python train.py --vocab_size=16384 --norm_place="pre" --rope_base=40700.0 --bias="none" --parallel_block=false --final_lr_fraction=0.05
Each number is 128 + 32 x the weight over its row's rms, rounded and kept within 0 to 255. Layers, rows and columns count from 0. Numbers have three digits each. The size before them is the row's rms in percent of the matrix's.

# gate: layer 3 MLP gate, 1728x512, rms 0.0541, rows 1404-1420, columns 0-127
# up: layer 3 MLP up, 1728x512, rms 0.0544, rows 1404-1419, columns 0-127
# down: layer 3 MLP down (transposed), 1728x512, rms 0.0543, rows 1404-1419, columns 0-127
gate1404 099:124168105092180120145101169143131146132148125116099156133235094058151135095147089147115119089125065079140119086098097142117112118121205094065123093138126144134156138125115177158166098122109133090187152119092160145100131145146105146139119131126102089169106119162091126135098122154092107147109139116101131190127091155179108144148181121148158207130159133162123126148169138053154116137129
up1404 098:176138118143086100134094121093137152198188164092186153111171148127185166164166158114086086107145150105147103151164115127056106097200136166106152125124189162126098149085070144158110172125091139129123132137081126104110156094140122139137163147144162180149102108116099153140130117121190137171106095203125136129143068105086146154199141133111152130140100131154116057169085149098095125144159
down1404 099:154077162165090114091126159125115118128185161164094131170097114149133105125093132179119092140137125098139047117118179176170095117122115160166124146151123093128128150136112129096154113149152171100126129209110139127153101110110129115126111133051141188139128168120169195144102104138166145137132109160199172166138102132109112126116108128114099110163097090061103162118159155162125167133110
gate1405 095:085150127155122091164103081114116186131105160142125174146140134125173145080090112081117100117143130112118166133138129125174168096081151115065117127126152163134140146099198102078154131153151118109081122118097119094178129157112133072135180113177136161145116059158129124144109144098082101136124135149122123166112114154146090155123214080089079130177085076118129063144082123166137192096140
up1405 099:093164130157064106133106179170149083149111167123098135079156116062164107139162149170153120133133068149152129158096145116066173083127108127133167104135181136112124169089124112103132166094103145143097149122048153091130136128096088108162225192136139137141133119208072104182079122107093129142092098118134141084145062207170110145135123117099137088127174126117095089084139115130127109101164
down1405 097:145114069170110120153074117183133181104095162123171179094122144121143080112054109133123067143151072090136061134077128109082172122060102116137150096106170155134175117094143080125127102065162125160118156045036193121084140113154194115115151167133117132129086127175125122138119154194089130006139175117113081163136107202093140110105146165052110141099182114174099094172107077123177115081182
gate1406 103:133144055180096143133142140118132137095142140154171081133089126134108156135075138155054139158075114119144183120152092132096143135078159131164127136178130110159083112107117146167193145092099140112152175098140117137127062156111112128158079209114125125133151090102103137156172083149054178094117086074105134146163193163131140127115123064099137164137053168128175123055148118125172091089102
up1406 107:124149154111106193131152088174131120132136109078105134135130112162117149155187157146178103086186154166060104220118142140153145163076177124113129162127190059141175135183167095137144201125111140156135114138166096147151132112138180076113073102135115164093154139181096159139131167140152163053142142138158129139127127125115106102106078147143136156164152122105129157138134126140076084049084
down1406 105:206131109062168134187188160151150124099096129054083096126065104117168189113127113145166104162106097160084127099166137207167094104136093129103161172170102212121173091174133129158129072133106174131076141099109132108088140116128139143133114206167160188154113112112102071116127123111078081119057116052167157132076081103101091138100092130171065107082111132100118145102157168099114208110105
gate1407 104:139170193088100117124077101211082106150103071173141079195186084103146193122147111138121134176155117106047143109133071163099136176060205081132134107150175112179101118132125094109106111119114165168128102085069123203103150150156127137130054152121052125085142140128146110128142140198120153110181134152138139138141145133157123085164139099122090134117168123131158197101181118119161122134082
up1407 099:092147120093110128104146150091200101160066111127205067133103111130101108183071130151177160117118136140152123077104099133154128143124157186198189087142101118125169140152062102128132107183137106144172162133109084139082124113108122144131045145066150087128115182182105114087127110112067077093160139117151115102132167135159107140124102135094080103133115124134132126202148112046110112126107
down1407 101:117137186150209134140139104083129107065147156120194116134091164137133173112146071136101173098136169218134088143129093154101153132148105091111115135133151110179160124136097096104106133116121158118114049082138102174177114110086106165113132111121152059108096132141098101117149137066143108099147162126099055142114116096133162094128120095110175096095108155152117133115144146179137062174098
gate1408 103:117169115151145122171085179093169098118120090141154157124189125149183116187166108136070088163147113104118109095146091148118200128126130119160130127163149113154136117127147127114091140118162127115119140104094181116104100132173127140148151223117104084196122076162087130118153160108180101146135137092149139147091114130158124131146140082092205148135124113163111121144147109120148115187140
up1408 104:162176146128141106125145135132109124133125119115048094138073198043098117112145128118106093143163080118200124186135083149101093139165105110125083150127110108121120093120130133178086143177099083112151107132131180092149125132142114087119139105164156113148158113129178119103138122134168107105121179132135149245146182155120153110128142132148134112125049141164121081131157111137089139089089
down1408 102:084079122126128116155156100090123162106126098167096164153089123108104092125161122120128087092182085117067129153143173152188117137162044176134144166125143112138139156126139102138124125097151117160150094132129136073175160095141155152123055139099090068138131146100114095101132179110104122108113119129176146098104038101071096138155158108141167210160070102137151160064134103069144155123105
gate1409 095:133129082131109165094158114154089122129094172108170134137128083150109122148187151163125120168109104097101127103137166126178142117151122119080135109237132145126102115113097090109132135139116157135142166117062149181103074157134116133135146138106117143153113169093149188106146111124062175096109127079153120079105128170155124089120046156051150149150122155090130172086128155119156136080204
up1409 098:155167114126183107112105106114143061133133091169176146111209160128126111188098099158122088119055162099097098119115138158119140128152110109170161126114133115159189149157121114087159097086160122131193106112107089115121156140038095120153117128166077108118148138140107105110128101018146149192148131106086124156151120077122104132122115090114188155111170161151073100105145154135106130164106
down1409 097:140096122140141170089096152119148115145153161138118081170141176028108074113118173091159146178094145148119082151176132166125219124151177132094120133148132158175154146146127090104122113144151103163078147158119130141111171138181112135158114115158089112131126177164155092101132160126160150127149103069107140057129157085194140112153152134129089178073134155121114106114170106116082084145186
gate1410 103:170116133135173176115094095174137109159133124177101086185151131177141173127134161133105128177120135087169104097071137175073156148155137109129144107078140124120115149112110119135109157082086168084148139125080138110130064149119086119144131125118123107116142164128107158123145079133131127143114110117130158096075143180194067117151147134108064129152076080113089096147100097076141089088159
up1410 105:186121109180084196158138159142149121069148119109125163133105130053117194119178109112153153065123133126099044107186110115121093094157140128083124145164117106109081110139142185087141123125193166106106120124156145158189084106132083105120084121119147099119120113147096114130218132151111098104133139096122105126053149137105122152078152134123123147094204171107047132149108146067111135122173
down1410 104:111115084102184127141106133094136134066156115153100112132147116144073135103118071134120162115114173139139172095133108101126137090120149145090075121137105037117116150140125124100148120128169142182165098108126111138123124156143142160120154114101183150108144092145137175174129170176078160088126177122081119114133120147154134159133048133128114080095086124134071154151126199113141103096176
gate1411 105:115153061128169104122151124189062088055159118181152101082121057136160150120128095147154095128147106151113098117127102147127096142098129149187127151141106182137194136098199084117140083156134107154145081131183243105122116074162071108109107161129068149176149102094097183130155153133135146089122140121178145099166102090094099147082097149061107136123090143073154114149125086112127124080168
up1411 104:092133197093114098120122130142141089059097162208123160080126148176077165114166139108138145114161143146172115108088100129052072162162129116187107086155030201091115109124133141140136179132138106112150136143120091143152112140203156083137114144108121106045128120113120133184108157113173116110122167144107103156147111115165094159090145114192098099108065109120168110035119113083138086074106
down1411 100:137119115120131059146152127115156107136156112136164126116141136096118151105114100139151164164102140152115136153142135164142113147143074167101144141179110143150157115132127113121161146089179133116096095255132108176161135149148114215119144106174050147042150070159128137199125124153161164098093114133158101137107135136129036140138112140146154144114052186145058157161101168149122162062175
gate1412 100:116171141124122179162115104104145157097049138182152130060073108116129110130127100108066074164076077178118108116147120132144142206156164117146103091111150166173178069151073086104114129083156177108084131112089130113106122135186124087124117157143126073130133052153144175133095102111145125102072147086106145153130091157131093141171115092115122134140133102103108091153132103125141101097107
up1412 103:121120150166121146093134110138103169122130144083133137166126133137101137136145143146157134146133144201137107144077130146118138126086111142157169125135150170128114127066138141098135150180144215076112099132127138141159123163157131186116115072079154158100206090126171144123120125159180046136127135103220204113105129204149133103118063092109134091105147130137081127076092199133139108194138
down1412 104:137081062136085207059133074132151137144102137138103098109153083113094110103143163137121096155112147150121119114141123157155118097167135141154094201137134144083137149086188117120178068135121172193123135167146102132130189145189112113088117132034101151115127161219130154135120094119110086086146138130142169146125087147131097140111149167164143138078130171177111123128117144183169113074097
gate1413 103:179097166124112174072107104125120187099145107143062142120082167156116115101145106170124111112054180142127134122167045076135146118098106088114140129083141159106129154076127102092100187113129092149116110099075154118118105088104082134130156181108139180131161160142157137120117032138098159125088141134157130087143150178079034125139140083158109144120084095106123174115182122119121182093116
up1413 101:172100164126144112073069113116156151153125153190093110135110172159087155140167166165070161125145181137138108067175141112174142139112122127085157122114176146141164147129061172092112136091117151156149143133131132089120154111133163126094158117088083170161138115160125093159100053086113139108044154127097140109118196143147119135127134148104133088092064162156153123163115113159134070095154
down1413 103:122144072151139068198133167075155129212134185125116074127170119159193116091153087159142099102113100107118084149122134121126112156121120109105175148191091118134142160131074114134152081110134145185125113160137109132050116132217113120098161151135195101158148139150113055088136136158124074114088179174074177131133134103154146137127077168118060074170157131105164167122109165112133094062133
gate1414 097:161166168096156149063113166142105096174099155144153102149152129120173208110139156132166116108179176138123116160113114146159151086100111103116174135121137167078140109099170124082132097113123175136099080127110166196138076120223136083137169175059120108213153197098103154074160109169113147186123219155106088054148135147152069103089170156040141126135131098096107091129136135118126091103132
up1414 094:170176091090159100104068134141166137103160208111130152109158143118153134098133147113160112122172113085155122155134117180150132191178174117185123162106162157127129109170120068088110117123124115171122208138163103096139068153195124150112129111138169164131168155075099166118091129165137090114103147126158196099151142133128116091120162163094116112107180072150135131100118149130135103157062
down1414 097:160179146080114073105143169132145128106114091122123112104142166183177135124082123124148128112119070113101120164135140118135098165173164085160126168144096160065116153130171154137117123155119157108135133255145093144079126154116151190144120096154142116102149120091125082134115105068184142101105143135167111162114107137145066140113103184131123069130123105139167104105085163129138109109163
gate1415 093:084119167092203133119122080202082155161142100160168150151114076115084152167191141103087178128115140114166128118146087075048107115109151095085118089107133148113131118078124091048072096114149186129112170112141156205136167151110235159177129110178134145126170074156127129111120130126108123131143141105086105120153119095110119169109139075101126079141134126105105131132109056160156122143135
up1415 091:124130137083129182105121136145115163196173147194087104109170134113120111177166148144155141194104189089126103129114086034096131126112117169133146135018110126052148139131143093141118150058129136155138176135121070120115075160121165148077133153110128118132120120158097169150150108162121124102099105185135152161097103164166134102113143167143080084170117123111118152139097066124096176113136
down1415 094:119153158172156129097131139144188152134161079095142137093166082089129152116095113132103088101076170108141121103167116116133161173090141174089155083123125116084146129079138164145095125154140154206104097004160098084135128091138106096035131106124099148162119110172148118121072150153125110126148105093135144092168093172154185124144119152101131134119114069156122115110188110125149130143162
gate1416 096:149168074156124120206137132184116146134127085191137123114118170142149131088120091103109105085122100190132117156188152126178108128116150097115177048059096182086128158146132124139172115103101151145153115129082167106072130126092108170150124138171097193072089120052075131103112138072148142116068164147148152192110112132104117150176115093222162109189117130127117172113104095111130119124101
up1416 100:107132123131165126116153114178202160175130149116164175083201072073164123144169051074108163139204140150151137183093125152126109163164103134125098157164175132127115135155204186072121111103162159164105157143151167128158125143210129179162123161145134143106179072134173191092174112088186164093105080127110138110108163115105115165121160137108108143107172124135119111109159147106204072141113
down1416 098:120048113132135158145123081080174113163221104100144151146121112166061074110141107158128134168127143110115144176187123112067134127135130158142116137099102146070096153188163151074077109181204143151092189144128116151171115181153134063184160098152134175136110159161094211129170092041155145144156128134072154176098121147119157080146195082123087114126196069199094162116155112153140145120115
gate1417 102:107112121140127146174162103168107135104118113202146186136101088097173105120136165144123115116219089119129120154085155087129095101108093118158077106119112140138059149071127148079107142167150222112129161114157182096128147124141148108171081190150127128130122085081130175128169085141148114088062120105143216152105141136103144115113096133079138168095097106106139168098090138147122081093139
up1417 104:098121120114131120165093142124130083142124113159095132142160140144157179117069169120093082081145081126098121054049134152187168140156090145128142157148165098133088109117108116157154123154142127168172129132170137100111159186119139114122113108189162128180180105169144061149147106083084070062111095090117154054134111048127108171125118126085097140156082166132121093090127115134123141188182
down1417 104:135106097115118197094112149119184113136093110131141093108149138125124062151092117105126119147094082186108119087105138161133210139117142128172148181135101074155120093168124111182183087124158113147203123116164080197088119174156058103092114106158182097115046094177158110116119178121105113100123103083184111152142071123179122184116170105115136127141110130151163101152106163099124108102120
gate1418 089:123117060124128182095107083058099101138084141153159126150101143124096083113095216184099089151142129101136201123142105167116119093161046131155138099115117159087095089113090116148128062096204136122127158144095123121126109154134076158144146161099034120151121092086137191114135119161148118162128109077142117133131112024134104114144150123027134136156081065079130157147144160160165120090102
up1418 098:123139123126114172132111088090131135159059123148190156107133170111152084171077135103132116117188099102169110168107101123118168120138149099095115105152099165126188080098128144161157142145219205142059132135104143121153150173139082094163080145138139105122131104113157140136184185141067150115136116129110135117080118099147136105150124178146145150121137115056138079100140138165151143089132
down1418 099:152117204052092145147086136167110146089059115162112189102115179136129140140093163145131097164134101098140134166154146164089111174119131136126160128141097171152119131125193138150114122150149116101109138151166199184183113169137147176109122155169141133148175092164110126190129193166123099172109134132050137175118134125086189157102194115119061175151126108156150064065142112146099106161170
gate1419 101:104111133121078169125196123156111141142138080090088163079145113138118112143127134169055119116111162153173114150141107139127107132156108135109180056107129090106106115187112120097102171046115114102142137111080145137114080128148147089208139113090129175151080110098160158113119114145157168185080152132126102180187152073099032101105139137122159134152115088136163131163150171166163172099140
up1419 101:089108219108160089096144109118135167172162108169132055172198129196156145120128119119127101139175039067122147131096127102154204112122168126133104083110183135123205165123121195082090139135114145079102154121153112149130147167062156159164112129115089124143133098176164165175180127146042139141142130153088106171155178050072128126144112162114114147144173196091114083136098079159142177115096
down1419 102:143120135136133125155113146120123131140143174062073029151127098138151156177165114220103112149141137089128118124109130133119122064110122158149150126089174100097143174164138164084073094129138111143117101128155115203162149153166141106185125121168091144138145153059163171090131203170133174112104095095164161117119175086084133151177179061104106086137140129130170092114134081093152091119144
gate1420 102:189131119089124188142149094086112127180167126175144130178111090170120102146127129106143106167131099103117094182100152117133164116102127101104159145129142088137156202132126125102150176141128153069143170096129163119142200112206153145111121150107136180174095119136093214148167177161145148133130116140163136138151100100083125083163145122118121160124135125067131146049128091125124178054104